{"n_layer": 10, "d_model": 448, "n_head": 7, "n_kv_head": 7, "head_dim": 64, "d_mlp": 1792, "vocab_size": 8192, "activation": "gelu", "norm": "layernorm", "norm_place": "pre", "norm_eps": 1e-05, "positions": "learned", "qk_norm": false, "attn_scale": 0.125, "bias": "none", "tie_embeddings": true, "parallel_block": false, "extras": ["capped logits"], "init": "normal", "init_std_qkv": 0.0239, "init_std_o": 0.00534, "init_std_up": 0.0239, "init_std_down": 0.00534, "init_out_by_depth": true, "optimizer": "adamw", "lr": 0.0011, "beta1": 0.9, "beta2": 0.99, "weight_decay": 0.096, "lr_head": 0.009, "warmup_steps": 204, "schedule": "wsd", "decay_fraction": 0.786, "decay_shape": "cos", "final_lr_fraction": 0.05, "batch_tokens": 131072, "seq_len": 1024, "doc_mask": true, "train_tokens": 1065000000, "steps": 8126, "dataset": "wikipedia_en"}
Each number is 128 + 24 x the weight over the matrix's rms, rounded and kept within 0 to 255. Layers, rows and columns count from 0. Numbers have three digits each.

# layer 4 MLP up, 1792x448, rms 0.0507, rows 600-706, columns 192-255
093167123129143129136158161147145108142165083120136146112107123104101122086121100128104117188120146107146137113148136142108118129124185114101128134086113137150130119119137109113092065082103104
172156156109115111118135143136108117130146134148105149122141154140124120131151084129103098145147119122152140111170145149173128107134133112135146099134118121132143115094116103103101131131145149
135147092093110133078102125135092165164107126106099141149103151145153135141105133130114096145156138106109134134097123105144128144143145150111162087106115156123138101116153098138124144142112151
141116138127111140136068128138101084146165124139122169109170131129112156139122098116098142124109158138129108123121120068143123127166116144140126138112136127125141100127086137094147149123102179
138101160123153126132123145139081142127112113147125120141169143120117122129124121121089112114107146134123117134089145098132144098137145141145143094174116123145137132087115121119150100158166112
108118124135099137093091080161114108112125132096128142144110094139175136121164129135084157106095105122090158113081169118129146091101103119111132141144144124097146095134109147138116111120105113
097160116149156108160150138130132136107172131105159148133158142139104125133094116134137100170167105101133149128146116127115164133103102163091127146147129182139129121132122150129121116141105135
127129118115115105156154150148101142155151163089125115137147136164148131132148131095115073123114119109090193124128171170125125119116166105109120116161138152184152080120129169111093063099154141
147122088144156152129144131139105116156141072166124149117123118151108101114147114129146109158118188122138147134117107150115124110151124135140134140128122151084137106152116108124109111122133111
147060119138136177101117157131117175139131114114137141111141094109127130128153132091084108090087134102105128093134133108115103108131106147159154119140149131101133151120086109134144135124103118
068081144133114108094150116139065131136138144148147148164135114102143074107143118111149113166159136113157132121137140064191125133122141103134103097103106093149127154132148189104132129114142124
110140092111088124152181153147095125072130140087126130148115113117157096092094094162140129197130086123103161100108156137056114153074148122125133111108154185120145143143138133128126139139159100
138121129176169133191124155167092142097147143118149133135098086115127156157087118141110163118148145108149111113149175152103167121126097104159147136127164114114116125116136077133128138099166132
102125113171107118138129138145091121109128170128140137137170101119121141111136109102101138120130129131144162119116142125145172149129101151120131129167138132123105111110110152128153120126140110
124151102173160135078153097142107103133124139169122140149151109124092154100115125110150088125139148124115151117140160054137161136114095087164099093146126125118128132099104125089145119134091175
149111140096143138139129149124100120133142113114100110143116136147150172140119120141113161110131134138098127122105113114142140112120121125103151146149161089096135108147116117113122131113105130
146112147111108126102132129137088111121143149115153136116138124142128128087168112113129095134116108127146137121131154116103125144122128128152137142117113090105159136118115142115131141091142122
141130093111119112160126105144129154114128106083146122100106117149131105157131124122121133098142150161141109140118153091157151090110132161108119109150106121089171136119135137136108118149150165
135109152164094102104108143148109143134168141102126144124075092118117117159138117133108133132172089128140108129131136157087190125115133123126157133072127122096131118143124099155088130090146129
089132110131123096130145120148142113127173150085142111110125096113102161108145105102135094116118134131149136112150120123127181139090113157095127147126165111104149145116117161130131151145116131
122147102158107118141114124136095149160133096153080156155145135139143138115153095126117125170128142122140126129100101053143145136108155183126140111108135146121157150125145135085135113132150154
115115123114153120159143129158130110140140091136162114155148104103122128097114108140133099101101113113118146124112144141117123125142128148128146129143128110126136154096127137115117150123103143
122108117091097159087101128143119058119130126133129166122138139155132132119146119143114144152102114097158138121161124129116114109108207105083097130117132145120134138124147163126051115148102110
131098157108138135118157096140106137107173100124100174152142126120085132103126121133098126070094113158171131109143127082084145161086131162138137113139149106117160133108109132115123119112120155
114182123100149141166099119148112134118186106169116161106137132124088158148123120122091090118103168157170127138125180090137107131136158128152121120124116135116117106061183103132120079125131141
108137117142107156134098132132116158144169136106131148121135114115156103132141117096143165122126122118110127120128144093139119122070144105157127115103137167138151115157148129120105122152083119
121124118144170105143120164147135150139158105114171133127121139128181139113132121166132158106176153118120148130133105162103120096123101137139149119123165128117126096127154091114093124146156072
067122172047132147147107105153123138063132151116127153098095122142144127121145143123110119099154116103130116135093107128112141098087139120121146119126147157112136091122158099155110097138104072
125147131159095104141139097143155124128157145095107126174113138130130100096119117090109156096135129111119126105068133082132157136101132157099140144114133099100110125124134103116092156127126128
157132114160124136111065126139123130152105119102173146146125136138140118128109102134142113127109137109126115121102104130079118147138129113154155153121116149093118127134121149135149107137094104
103141121109146136147111127137104138133097133097112121106090158155090142134162095115126119173148144159133137114119112141113155126120138141136116145116137139111143128108133144131097102115104149
089097125189115130146122091140124134104140128099097135151101147102132127155163108173115124143141105108133129119181106140136118106068102164138142103127115096097140122140128134126102144067117105
120093096090159102151159130147129150127179165104161175122143119113117112121132092170100131075113111107139138133169149133102122126093163104100124135181178148137183094118167103130150098157110114
107131125105123113140137075141124136103157131085134127167095095122109094170190132124125140133097101160114131137132152075173115128140115126098149114074149096130162135116122152105136141096134171
077094117085094122119112117174148135133102129125097158137131112124131105142143106120137106108145096148178111134130096108177134160094102135138136119118090137094143086108115149125137127081143177
133173145130149147109139110139142106115106106109135156150110127143147108169142129138137142127102109123184164111112120057098093149111118125123109153081133144110125127131144122122141117098099101
127137185139158115152123140144094138163107139126125157106149129123088137132094106134117089114099075128137138138148092121089132130148082066154149129131108107136140162080106119093135141124138078
149135153182145118132138102147141124135137175170122139138140109127108121118082129157116119110159106147160122108090156164083091163121114158151130123145109136119133153091166127122103113102130118
150107140097114125102152107150120179114126123151125141125150114137131102098166122129150154124154148144110111064114190146171111086130134157113127123113162131135168154164169124124120084136150172
141131122131124127167137131132128163120150128137107118123157108134112166120111118124136127101126107132128140131095120112133115137107090143152112143162127117124151149145128153110103093125112138
157099098116109142116150157134137105138103166105110142081111140136135149099162116130126125129099133132097123122132143142163136147136142124114141126110101155121132131105134129123112103116127102
156149134105113143070106088136157099130123146096151139141132161139156106113180075146120131149126120150125149142093140128116123113106125105102154110150109113150132090135129159138132141118168128
144152130114109173124141118136125129145146131133111152098100145115103139158142137120122127139121120133134133116104106140100128161150132161140159144110118151125148126128087126108118140101118118
114080137126118148139123131136098137133129125110127115119126106118131170076130118137155148142120071153146100101109146122137116155123155169127123135143127132109111114134181154092107080144104148
102149149174090165127098117140133088106164116102120151158105072151109102115112129095118153139135099153149152109175160127170153147143119158115134120135157151117142153125124083143079129126138163
184135107127160124125147108146070099085147142158143165160121111133112113114104108064113102133098134134117101118108128154152135158138107172139156121164144149139129179151130149126111123110093131
064114126130166121099084098148147175122118088083116167218146139120124116112134115137124083117126118065094111117038096081116122143103098146121135108142140153111134137140110131123116090134126140
101066135117155138111145136154123133133175130145098160174136176121148106102119089150074116102109092106113130129095194109151129104098162149117168131142156104133136118108067153104148121167121114
153140149150117148159121137138087103149176109145110133137115142125136117152133084111136127103147097154091107130101141146119109083116168121131103117142120164083156163138148149131096069131122151
089088130161153160104112117159138178105124151149132179151114132134120108137149130165127129136154114154164114122138129142101124133110162106124141140143119113153107119103141169131102127125163108
115099134124102173120101122136157088133130126117157173127086168117137136158148125122103137147112138099123155110137085125121140082151154140119155119098150144141149147129129138147150139063144113
108106137075074144105118118165145146123124107062121131109132156168114083110113097112144110127115082116178108118134110111108115129117185097160136140112114158169134135131124132121138148108134125
145155115121125130153106108124078135120130176134120109152134125122139103166101141148159138101093135115140120151143125133134119137133133135103125106097128133122135143130139156118114096122095139
118117129130130117121106084154141095129114110132102120112125159096154132136105043111139175132133135146122140105106159104180140160135092122125142130144128111109142132119141122084141097094149198
107147127113117124124095110148137118138127105102107118125129120144126135129146120105132134140123068111151143078130094098132110086135110142139152134117125156151125125136124086113115114097148161
124172090120134143135140109143127087100163141102133151114208113129137124115110139115116131103128115151134123178113110148113136146091127077108142144201117163110133130065066131084136052133127100
120148116132110143160117149148136120143132134083116124130133145114087137113092102142127118122091105116100164099101106139108119104086084145112131130097152168111159155123130126083130139115068167
107106181152169113118064137153163149124124117127131131091116073139118144120105117117138096138104130121141102087097128152103108133092039118069123112133093141109140093110115140117159154091125148
109106123126181109079150108134134108105108101112131131136121078128108117098157107120106165131141118097136170082176119129137140177125110131126156150143134087149145126108077088081134149094165131
139142145133109100118058140152070176115128090106119109150101118108133151120122138132138114168110118183117120121141131152078109160107114144119148148121144123117146152103145127118094122106131138
179089157100123094114122128148151137105101109107121145111133094119153089157137123146127118077133132090071169109121143143137162098101158106105174108120198109136127083128132122097163114125139140
135156118122118142146130150139114120146111104118128129158130149121107125109152118082096110090123083118123131110107132106112133152118129159135124145119142111133153074097160090098105084110113151
139134143130130152137102163141127141147129132135146139158144191125126132113151134104109097119144122094124134101152149134074153134115104136098153109105117126136123151096133143085120150149133130
108101127146136144137134119140108120105117131136169143111146124124108069129149125141135089151092116151155126123140113116150152125099153141106136079103139170118126119134157123092122138152125157
096126128144127160105106108172137158122081133104126174177114118133101110152163134118111115105126100093112140087149124113179131156118114098111139114098115121107128142126108101082121137085133140
108156104085114139141116148134106135096103069160140104155167170133123099110169113123133125162139135173126167110123126125142114126143085132132110120117108116128135129146111130137127119111122129
097136126123151109123129147137063132101125122127091148123118127084150078185138134117122127096110116184150128132137141142115113147112130118123146125107147107113124098164136091101127090131155069
143155094122121118070136104156120124071169088120140131187148109127124100108093098145138145121089131148155088079103153115120123158123087132116132125137162168120100131150134115077124105139160116
170132121135119146125117117155122120155128112085123158125095166093142128109130121109082121129153130133130113145114124085165129116126158112128140117066121128102131121115102103120105134100121142
142131111127135182110143135151158163105147175096114106124151129111154115160120132138137126127129134203107138112128136133171136123099138181128164108088112163135131125136109110123158107129144102
170107088092144146087150108168152135131144121072138144171111100158142122113138113114097096080105116111163125120085123122132147129114138127127155126109094129100115094086096074136127115135103088
133110127094120106124111116146090146113097102080137116141163114118104139124107118147160149119124154143102126138096132117195126093117151119124135153144100121111163123165128128103115143126119143
117158150140124117134134121155116099108163129122136187128127135138145131150150138133130135088129114124187124106141147087080144142135107122111137136110081156119149148069101163126158112125122104
114088124097131156096147117145138131117148144091117095095135148118133153153119095097124119112139145087151136098121135133119130106131087135149134122121174161165132171132113172133114141141106069
147113135135158116077121113138147128145165129118152136114118128128120136155113118095101118160150139120154089127115147137133128155123154097154119129112109090135118115125160145141093110122139151
140134119125140129137128115155135168123142133064121137146160064149152113159098079125125100107076077177132150119114153133197121107116116139168132133132083111152127135081117135130145148088098097
135144136177131154117131165138103178141131130130150141132095138142126104139120128124147108123126163135131114109064095138129106128124104125192173135158102113080159112081133107138118105111090175
132100130115110128135122163142161139121136108108128106153136147100097113117109097055136127103124147147112123110133107088127146136100081131119136104102191122146122139149128131115138126123137165
128133118111121160083126112146144118104134109105133141094105150123182087117186132120087118125127117120087182129129178117103136133136165121147100133124132100097103124137093103108142135088133148
126113114149084133104114146142087139060134132074133121118084120135144121151137102161126122150153089143114158124129131113137115153080139141143155092131159148124075163170166131083141175110153103
122098116111191124109102103139114144124127153062133125158124121128178141171160129139150151101124122152138099115117110070115148112059148101112146118102124147087106138142103118117107129112117119
150119083114140142108134112149089109123133147161129151117117078101099147137140091154108137132095069117118130132128142080132155109084112110180138106111111094086190101155114175097118143119119136
067114131140175125173134110150121138140157149095081142096112095126127107146140108152082109119099122146151107120128121088124158132098121109139117132100156127054134108134128148072165102103105122
140113162136142160129123116124112158136147150156118153142095111137099156151130127148104130089148077156152138104137155129087129110079130117155149123143151124137199185120119174128142099158144138
137109155144134122125138136136142136126140131158136140155153131120099142146121129128126117129092105129123107112142128090144163158134097160123134117124136149121108126137118160139120131124137139
197109129164154131199136185127133114125193153147115154107099093128116149133144117111124138153101108074104113139114108132123111113093148147143174133138137151107107096142155101114110074108072167
114102144157162085127142178149117128063151090146116154102156142151110146149151113096125116122141144119088107085137135134083178115096132102115156127099120098113175136096118094103127135146105122
114101139124116139119112106154125174091151152111119157104141157133114103115143145119107117098112119111162142107107132145170134110088120128140119120122172084136154126114119117083125123140172130
123109118125139124115167139144119121119169100131142165132124105093125139086117079115119126107127125143139112072128113118099122111122142106115152106142129144133150135137124142124113130110114164
152139136112148141125115166139129131140100131136129119152116124121119125140110096085128114127134176121149149147128137110138117126129140099099149119158111098128162129141096106142091090148159113
100141123116168076105153168163070168105109109099156141133137148112134144109101115184131144160120128163149146104142143132126126130112107178126135155109125137139125139145121124113055119089108074
161138123103163109077138158148143149150148123104115130157125161125135069096130123094106125117112139153141113111136129133133109091109155183155120137112085166095144177150086105124106114155099145
150155142134110098105057115141111154075128135125101148150096120145133078147110121166135160142109111151135132121095121111145103134146118108129137138128129111139145151106154136136130132106150139
060116131158122111164098128160186128110145084149124142118118118130134128137141083119095163132090146109154102126132116087144089097082126135121160154151144111124155147110145091089164143096151146
146156162150156107139112145134159137118116144112132165153100145125099120137109110124145145111156126121125140111126100143120146115101161110135136135146132181129124135114157134125090097124137106
145117149139152096123109136150120105112144151141145135144149055117133155134082129121108131122118101158120122151163159128122151151103130080153126128175113136124137134125109116116126115103146103
119151139122099156143137096143136133122170154117146163118108128109118076106096113139121127113122125103115150107133113108140145100092138092093120129130137164129121087108139129114110102129142129
157133116115167098159128094163082144105120130129109141147116135148116102149134126128139096151163123157159099092202087108109128127075156075105166088082136149088139107132125175116079156145150144
109134118167140153153118142141121135145097151108122107130126110101136130128153098117137123117129100116112144091096108148143131145096082107135140134111129123094131165158124153107144102112133113
176091173077159192156097082143102156146207115113129146164095097120070114163114111137162112083101109141130157107128124111138176113108106113183133120148154120089133098130165140159141108079142139
126172172114107099134090149074077205076163092124146162162196063143148166170149071143018054121111078125149087102110100131113149177096129167169211142129146082087187143148162132112056122111175150
126157130108095148138120146154121149143171078105105111173134129123076106153134132117135120123128119154135088123110148144105119117140102143162146142111155120075117111143139127132152101116095133
155113137156126135119112113146133111056134110138111129104105110129166105106123096118108122131132105104107145115106146106116152150086148138142145121138159123139107154110142169076125146157172111
127119148139126125147161100142099141133170135143173148168134141151118136124096122126110066125159145097165103062103206138085151133126133146183122131114169095138129209109117102097091103126119093
120108078158150122134100128154148129169132110122111109099166145115169117129174119113154081125095129123100090140158134111143186172112093141109134082101106138080127150144141123120166109096156152
101110113118155162124125127151103153122128133082123127186167129115135102108140124132108113135143098093118122081122089085109135165125128144155126126127151099153142151136107094112114121110116086
167103135152131122128112111132157156129152119121092129161140139092112114146128107139118080105128126118105138089117142096120138088118107103127112109141115143123114118126147167110126116131114139
# layer 4 MLP down (transposed), 1792x448, rms 0.0441, rows 600-706, columns 192-255
133135144131167118108109125141126132120146129130140137145113122140116181103184155131134105130126134138136164124130158122150117126119099139124119134119111123105094101158118134142113148120110086
121106133161095101097144103076105144166120112155128152153078167134129133137098119133158119134122079118103112104125110140120123153079142164107100131118116171105138139129127145132128084129122120
107070120126153125102110132143132092106164120151140107141138118142096150142114121132183123107095152138093147123126133146140124131143100133151092138136166117077135173169098142165120102108155092
106144132113144120134175166116163147127098132119114125144137119131123084081116126135127128123175087097140129105123129122145153143123113140123115129151120148161123101092152171145111135104127106
116131119142105131108114115144162110097105119137126134163102150124140135115127107096152153154136082114110103131142086121161108161112101136110155139109104108090098127107122133127168148153134146
146115114120160076134132149089148150144124135148134115080113126144109118155114163118127092163136133143174128098121130120146129157127143145130131127088154123121106157152194119142138132143113180
130134125081140151091137145160135131162138143103116121143124109124148111122143107157156092118100132101139156144119109150088103136113139117111151125094157150125101091136140120132118149139112126
134101172145072107137162101172129119125153126128108143095146115145140146143141082152168114124137112109127138117141170086094098158160155163147078116114151116115116105171140135142074100182104087
128126128111132114108139113130167111100111141109130104142144132128137102133135105156146134106113112120139091158112151123102111150156083141165135105154099131161147102102103133114114114077099134
125127125127168139145120110113136090155098121140155149131138103140098113150121125118120128083132130128098129132100159108134129083171118148084095118130115156137105122120119150104105160139163161
151131091127152148110130129127121153128115103167141127145093094120113112116153191102116119146089103106195106143070142110093153114145152139153131173134086166101147124089130120087095162118057156
158147148101150101109155154088118143132168134134140150144108131118162147120155111114122146133101098114135127162146100129120149154159131191153160117162121183164112170124150151129146112070122133
145128133165148101118122129158130147162168150165054185158128105140130096114169128086116130156122137105142115121160147087136139127105127176145133102085137175071092140154108134124124133131120134
183112123163108104152133122135096073106155156144157104127107105130131132112134162134180129090119138127117122139119148147142126140132159102147146131139140150116111132130129139159113151120111146
118154164112102126110059163172122116157084177119098144124096149130105159114106198142117088111090132099133085109095120127171097122161144127129162111134150112119131063101130140142124123069126137
124129090148126141140090135030167090126121126131120146137141129128128124125117140139135062145126134117139134125166137136117141159138126164121130097130146117122118177107124145169146136137150104
140147139165116151133090107123126130100162127109102127129123153137148154103126124176098125123150133097112113142094122130164118100098120125106153129152096118093116101119132151151121138147106149
125100123198122114142153127100148167103149116122190151094127152137135185089136112120157108150191136137108119122140165200136112124153154146116119103124129116146133162163110142174097126114122118
133141160091134126156153114109147130141116128129116164102146094140097129135152120113148136108092138148129133164116131121106123131133108110099089126129141118123124156118114133135165148157127140
121141123162096121142138095134164103123132142081133142157127137139114115120167137132109084168093146142166111151129142134153146120106162150096140131104164135150137140110155142197152159111136118
122129132141098091142153100110127121138114112095104134121116142134147103118097135124122131090134136157138119122141094181088106114180099147068115131160123110108094079158083130100135157098123091
095175137138127139113117088168118075129116128093101130132153167126123112110149115102138163122143136177136111116132133155159076107109092126081095146122142118138143133144148110143140162125123144
146128151121105143150126111109127149124078110113142138103135180125101085087096155101127147140164102135096136141118122115077147139151173120112151128158166121138101151134141138154111122134130120
148101134145105157152107092148136112175087127126100138128123135125086122070114147115083119146143113121126111135181152178146084152133114120126142181113123112111089162081112131147179174117143117
123076091156105139140128149122131125117130149140123090142158132123145148127128160145147171166113095115100141083099184094132107169134151129165103114098194126142127181100104130122098139108144151
124107124165137127096135109014130123134154114155111118133187145142146090101113137132099121131120156109118128126107140102111128138142157096127133131113081144156118103157138109137162166132133130
119115097119102099116135113056156126139128144138102120143131126128118123150130130079122125162120094126119112136098146120157151138118138158086160113132128140133150123151109102145177157127175146
114100134101151131131130104154150140170126150135120083191063144124160099167112116131149143123112141106129099105135112116119050131148107116113120158057095087168095129171113108102073138107144145
099137114111117151114069159141109109090109129139152093111128138121123155083140109126117142145113150120126167130126138128132146113090106089181123097130113083123152116094150142168132144129161089
146089132120137114139154107149134129101129114146154149150128127123149172103136150109153098139097111095120121119143133159085131142130121134113126130120167147122108139153086141161122139101123096
123124107129088148126188075169186129188090116100097128133124164114100108111073101113139108131146067122142088088132124135133107119120138110123112141176118133133090115097170116061091134124153147
100097199130110162134122086180164111135138135155143146109113100132116171144102098103150109086139157145118108106120101111094146176118128153156178126106152104155113133132124112111138104156123151
124158161102139139162088072140128123128094177131121169113141067126137165113085118106123105149127165118123157171159098149085145125080080189058129126127125195166103117092102117123086115114120144
154078149152124126130117061147114152132127126146104116150111116144148140083132158124133145121137106181153151145129094120111127138155162142128154099157153140102120134120128081119130157131167132
111148141119082089054098167218148126137049115105136076125142116127134106091128134146120116107076130115137136131093151140108157096150113081110081105158092096132133122129105124140105152107130150
118128127121137109147152141134139168136162158116142146123160167122147156108090110138123107160152144089136135102126154157132131105140113151108152121119089123095160136131115098102092120079148133
109136131104073112173163129158088142131118150114121116116111134118115133161115120126107129156177171091155118171166131131116112131095123109137113127085104140114143094126172104107095119089108135
155098140110177092158142126125145125135106130144149119146129084127153144154158158119096156129090145099064179131133125129135123156160122136157134108102133130103155108154110116110129149143097127
092135141094106084149135155129123105086114110130088114119117162119147141148145107060182128126179157156149138156115174102178120137150106162128125138088155156107109132117170139130169095117146123
089105135131106126107126111160149142099096095135131103099118121126153070133181120134123126125140174146138156114136082127106109147157133126141148121125168151122137123156107151123142153115160115
150107128141134113118143166148119140164128154148094139103171115133110171137134085154105135139160121158138100095144114095122111145120155123121172155118153125124091118085100120125127130114139115
135128138086099094179125142136121112135100147130134139125137073138137126152147161135144129154124118170138143144163103142089112131135099101113135102171161143139162131146165114140118107149106128
129125137159135099142158148157109115110126129142107080146104148134145126143128098153139103160140123122140169141149198145116124119144144102133084127150124111122134151125157154130137118087125109
142114157124085101169098169146135123095179075149136083126107137125114155144115100142139103168141132145112115115119123115128143133123102166129141125121145106174119137187128125137155132135144147
090114117110138068121153108177145135102122138129103093152148114125122171152092145120148139140129130102102099099075124109124103075133123126091096114141121132146113157153103163162167128155089101
167086092154120106137136141117130119098145141170143083145123118119135129068101132117091085069118182144166080147123138146147136118122120157114101114193134138133125088154109086108141114121138121
151132092144112104123122101178132074122081147143150117089070157125098067128116100113160146111100126103179121098134135106112187163130129141100119139127109127121121112132118149111123125075170175
100137125093095139118104142159087118103127145148174097129140112123135140119121154115115099126126120090082122110084099143133141101100135147093095102159146089177105111143143137158156111128136126
120115121107130161114151128123083113082097134114144121112125136125132154112138147149109134157056139088123133114117160137131127162145150109141098128079120120114122162129145131103137136127108123
139146116153134127133129099151140098103159100149137112177145136129134128068129104163082112096140148167157106165098148143109128147140111172123130113140146132069151123074125068173148091169135116
107117130142117102136121115090115167124177119120108137117159142125148139123143132142158137110134075106110106119105133139113121143121111114171072125144144106108171150144139155094105130126121104
122111135119139153143141145123097078102124146118099093077132127135138193175137108143132111128145162129144134113144095191091153149142107118103080160107155129152115158111134150176113086146142072
129178139145112102148123148114130154171174112148151093148126138126120110118128189136120094105133106114116155123123137106114109071101100150097122146098140150152118112097143137148124138141121097
160136134089149095139105131093167110122148142125131142114109138136140110126111140130125128092117167099114082152166114143131113165111148148125131112122079126146198153139104119151107136134128126
112122123153103108140125114141133126145164165126122111120150126135118142186124152163127134152127171132120120144118128159126074137143098137138101136133150127119158112126100124170145057101107137
151109139106152139118162124147133132123091109119114107163097193122129094138116064100173118160159124117126155119110117170103129199131120124102160138066089116141109147153133147154128158130146152
119094114141121141132152104175167116175108109146102132144126170136115110091097134142065152156105048158132150113147138120090073108079183155115153161138140123138124129150147117124137168143150173
168139144163130094133157090160122149193175120130141119132146168120191115189114100141091135171139149120072138114139143119087119098120142119083117110084118070150146120132136183107153113107154122
164149115148148163124125128088152137138124162149159110107122148123132127116079165134105151110128130107131098078151129136110114104129150161109138146112120167100133136144163121117160129111157149
123152107147146146113104161139084100138122122142123123121138149122112129161136153142135128142121168114122120163086111149134106144134106099135164125092113149152121103134134118152129144092116111
154165122125093128160116118148095151174156116122107162098171163127125174157124157125155087104078173127118155076096145125141140104057130142130130116145154126141109116108128119141126149087120158
135172152165121110122098100153078112101112125175123100142120121132153126132152130147132144171115166132138140154159151147149089136108129106125141118134133156168100134166104163138121147131107103
159112135144142124115123119112096133118121134135145152123102114131149132160150134081138141118137111167131160127108113139103141143113149109115126124109144100143142159117112130127119106119125125
110124124169111150145180156171109145115128145126128139122124117176068130133111157129124097123141126154125157145076140131120084130136146103149152144124146167129111083101150124115110122129123127
098170167136114105119141127228119155099120119104133143152157108121169124150088146163098134118117146159121144147136118131164094094145091146109118118110112159168136096134183139148176176111117126
113132112146133139147127120122125144138142129064114114120136095118128100133121114146112095127131148097099121147140128145122111106147133121107145119105144160126154139148123141106134138116156115
095141097117114164119092112119129100104120124144131125095150154117160129139136137152132123129159141116147135146112099119134116135127147131123106122150178113165116133163191143155113162117092138
101109129137134200148098056166119111146145079155090143140083154107092120169095135144151098141174150127068082101175112090115117089115106095113140152083148158130132103063123138094112141153095171
132083134134114163119103120199122103158074123182125137164158097123136109118142117119173121127101136109139117117102122124121094153148109111120120138158118148138129144114132148114146136104131132
089152104097181115137098138125175113111132150100161132102111158137138161139158113123152166097104168127088171118120117150129134159103122124081085170080133160167167165123099135104164161121087140
126100134174105115125136120085120129087114123087168135181150113115104148132105146118098127142072132119113155138128137110139099101171108150129145133142098141173132146125096111132145181079155126
150111121114173143104112145111166109108077093173095104144107144125130137093115109113126144115129093093170121135144106120129083106129120150148158106124137123124089119107192141089143126111078116
133086121141137164130174072094134103138117114122113134131141131118103145129083122093127130113125091139103122151105156142116086145091154113136133145161161135097181106138134099107128138152147141
128155083124124143149108127135128134156119159137108113108122142121089125101069124098140139157130177125124083113105087105117126105140135125159142103132081138114096091154129124125127136099165128
143107125138117122153145101022126116111121119152115125150106137130091088114165142149125140148123165124124151136133126156122127139105166101139137126137146115098158101154106140158137136125111152
143110178164132149114115144139135140123089120168138127115134148130117138143106108141129223139115121118167133115104139114094103155133085071131118110094097133092143105104144165104112142093117171
141148152105142094138148154135138104107123159135133149140133093120114143123140127130131119100136144096126155140144134127073116128115138107083145124086133133176121122105125126151147148125148118
100124144118191136113118112100104155168143131144139109151137136126120130124118170137130123095159101105143146106108193152133125159141144112161138118181124130087136133118101136097129092108118120
136120132136150139136102172115124118115146069135139131156079126124105142147091080129203077101108119171116184106104100095106145158132140106129166127111129113162121091091146170150151105079109133
110118146110105087149121200071146144145160160147147121124130125128130119149148095146099093125145118143117105183125141169153096091098130143113121153157107106164100142088106161112121119083142106
113113125142128075134139145154084144112102090163120117127143139129137144123126105097139128152133135144113139122110113121145144138121141145115136134143132119144130095149143152130154124095132155
120081119162174172131138180130131082119153129130148143149171108129124137140125165122134119128108131172105137144113114137089123129159116144184151141138107124156131119127128147107112168140126146
102157139147137201157129105188120114171172103136124131130099111133128113134126153127177115135085188119121120096146089134096136126123153131181185134115124124124093105109125136148125121138101127
126083116124094119108154139092141117115132111120129103117132111156177100083119102157117140158078159135143134171132182093070119155141132117125126139185119112157113137135167099100113097119143165
120138107144100153139122071090116115118091137122106125148123111132155084124120107098108101161144142109144159134131121122122133067121131178149107148098143159108158078156140082122128113111149107
104110112118122158114123134143144135102154096116099107137104138119125097169166155120146122166140129116136106182174125158156142184148123149152134153159156151111114104101146138143112090147134132
145112148123132114128135135093124145118143143115103144166174108138105159117110107147146137110141133124118109192107069154158134129123137152124165144147133142102143110154143137142130087154118108
132170125120143130131098216227149131120154103134128135113123102119159128114109139134152112092118126107157108109131143136161092105148119170117128150090081165093089143153119164138119171153114123
147113126126116134128137163218124163135117126136143112141138146009127153131135164127147120134125102115128114146147098131126112107139103136135137093098131166134141149120119148167111114104138143
139133167135151097142140127127131087118129134135093149130132108125136103099122134136148097138137133122138113110097135113139134109130112141088131137136146113124120176152163139125142123145136120
140130106170108104091136116150139159136129100111167122085089135137111143142114103123136096097111175112084135156144098162125120114129153162115146162151140108136174132067133131136174110153147142
131111171108151159130134122089139124145115103126110126098080094136121120084137118108114102150113146110153095138138157152134129137091106089136139138130128093151162114186127155126160121115142121
167071105067158133133158150162140143140147132112119102086116151116106118114136118139167138107104155090146073183137097137131102172096099088155130115151097135150129152136149097131101115134131118
153141113197109206113106111197104086098124154161175154150108122100129099115060056107075109124142180149098151151130131130095104128174126113144143146091143128174097138124124082144105091086167086
125117113156102108165187109127096136140118093110092116130166139131135124105151156138102109135105105118144088146164150139125119118121123138114107151123121114087126110121126106103132126083104132
112108103103120115144130184092152108131147135155120137131143163130148141099134156160120069095127144139154155124128104128124149148152086143107133119156129138116134095129123106155118178166118110
114136120154126158108125123152146121101166168120113120165116114118098121088147068121117113136133097131143138104124158102130148127076137145128156133121141158112132130124146119114092094097132137
114105144100132133142145134150175159129137145116127113132118158114137113151119132130143112092117133107145087125182106132116126145115132072115138142136107124121096142187125113093110196109079128
146152114137125151112117162116104097130137108131159172143138116129090075106158147122159121101123141157166144140137134154133118129168151120138090156095154065132126162113131190146105182139171136
089101062140136135149106135133142102127136106118115118066108138135145109134184193169096072155129108108131124127199166167105187182173168173193127112152115132121115122130122141153145093114113130
128129135131132128125131141000117143117135118130121124143134124228129151147130135112085132126127120125131125123133128139123132126127127128126137153130140117115133134134125128125125134123141129
124134170145129162145132155138162090126103162106124132112119121127163161151142101152133146101143139119115174107147131141098131120173138123109088097134192119142154149154156132093121120135191118
139161130147076111156122104121112142129109160103119131108142119127137157131142144170145130143115087127106110166108111108119119132098121124105136110141118174118115116112135136126115125137151109
103107123102144104136112101142100104144137084125143141099108083129138149149133124155146063121128118129129131194155114151142119135117138166124146133171118132140141157105149168140125147098091120
126155127141141119111136129159107179134174109115151099134163136130161072142079116165198105109125115140129146119152098083109131167167174180150128058174128102181161104112123150124152135151128125
110148158153122146155122144152136126097125158142134137139127128126143117142102108141107112098106148127136129140092119144173144104135125102143087154129118112140126122133118157134112099107104139
148150115083186124139104147154135121134157144103143152062133105126123124102117130086070167121108112155119154127125095163092132144137118105151161140093128148147129165121143095145048124123117086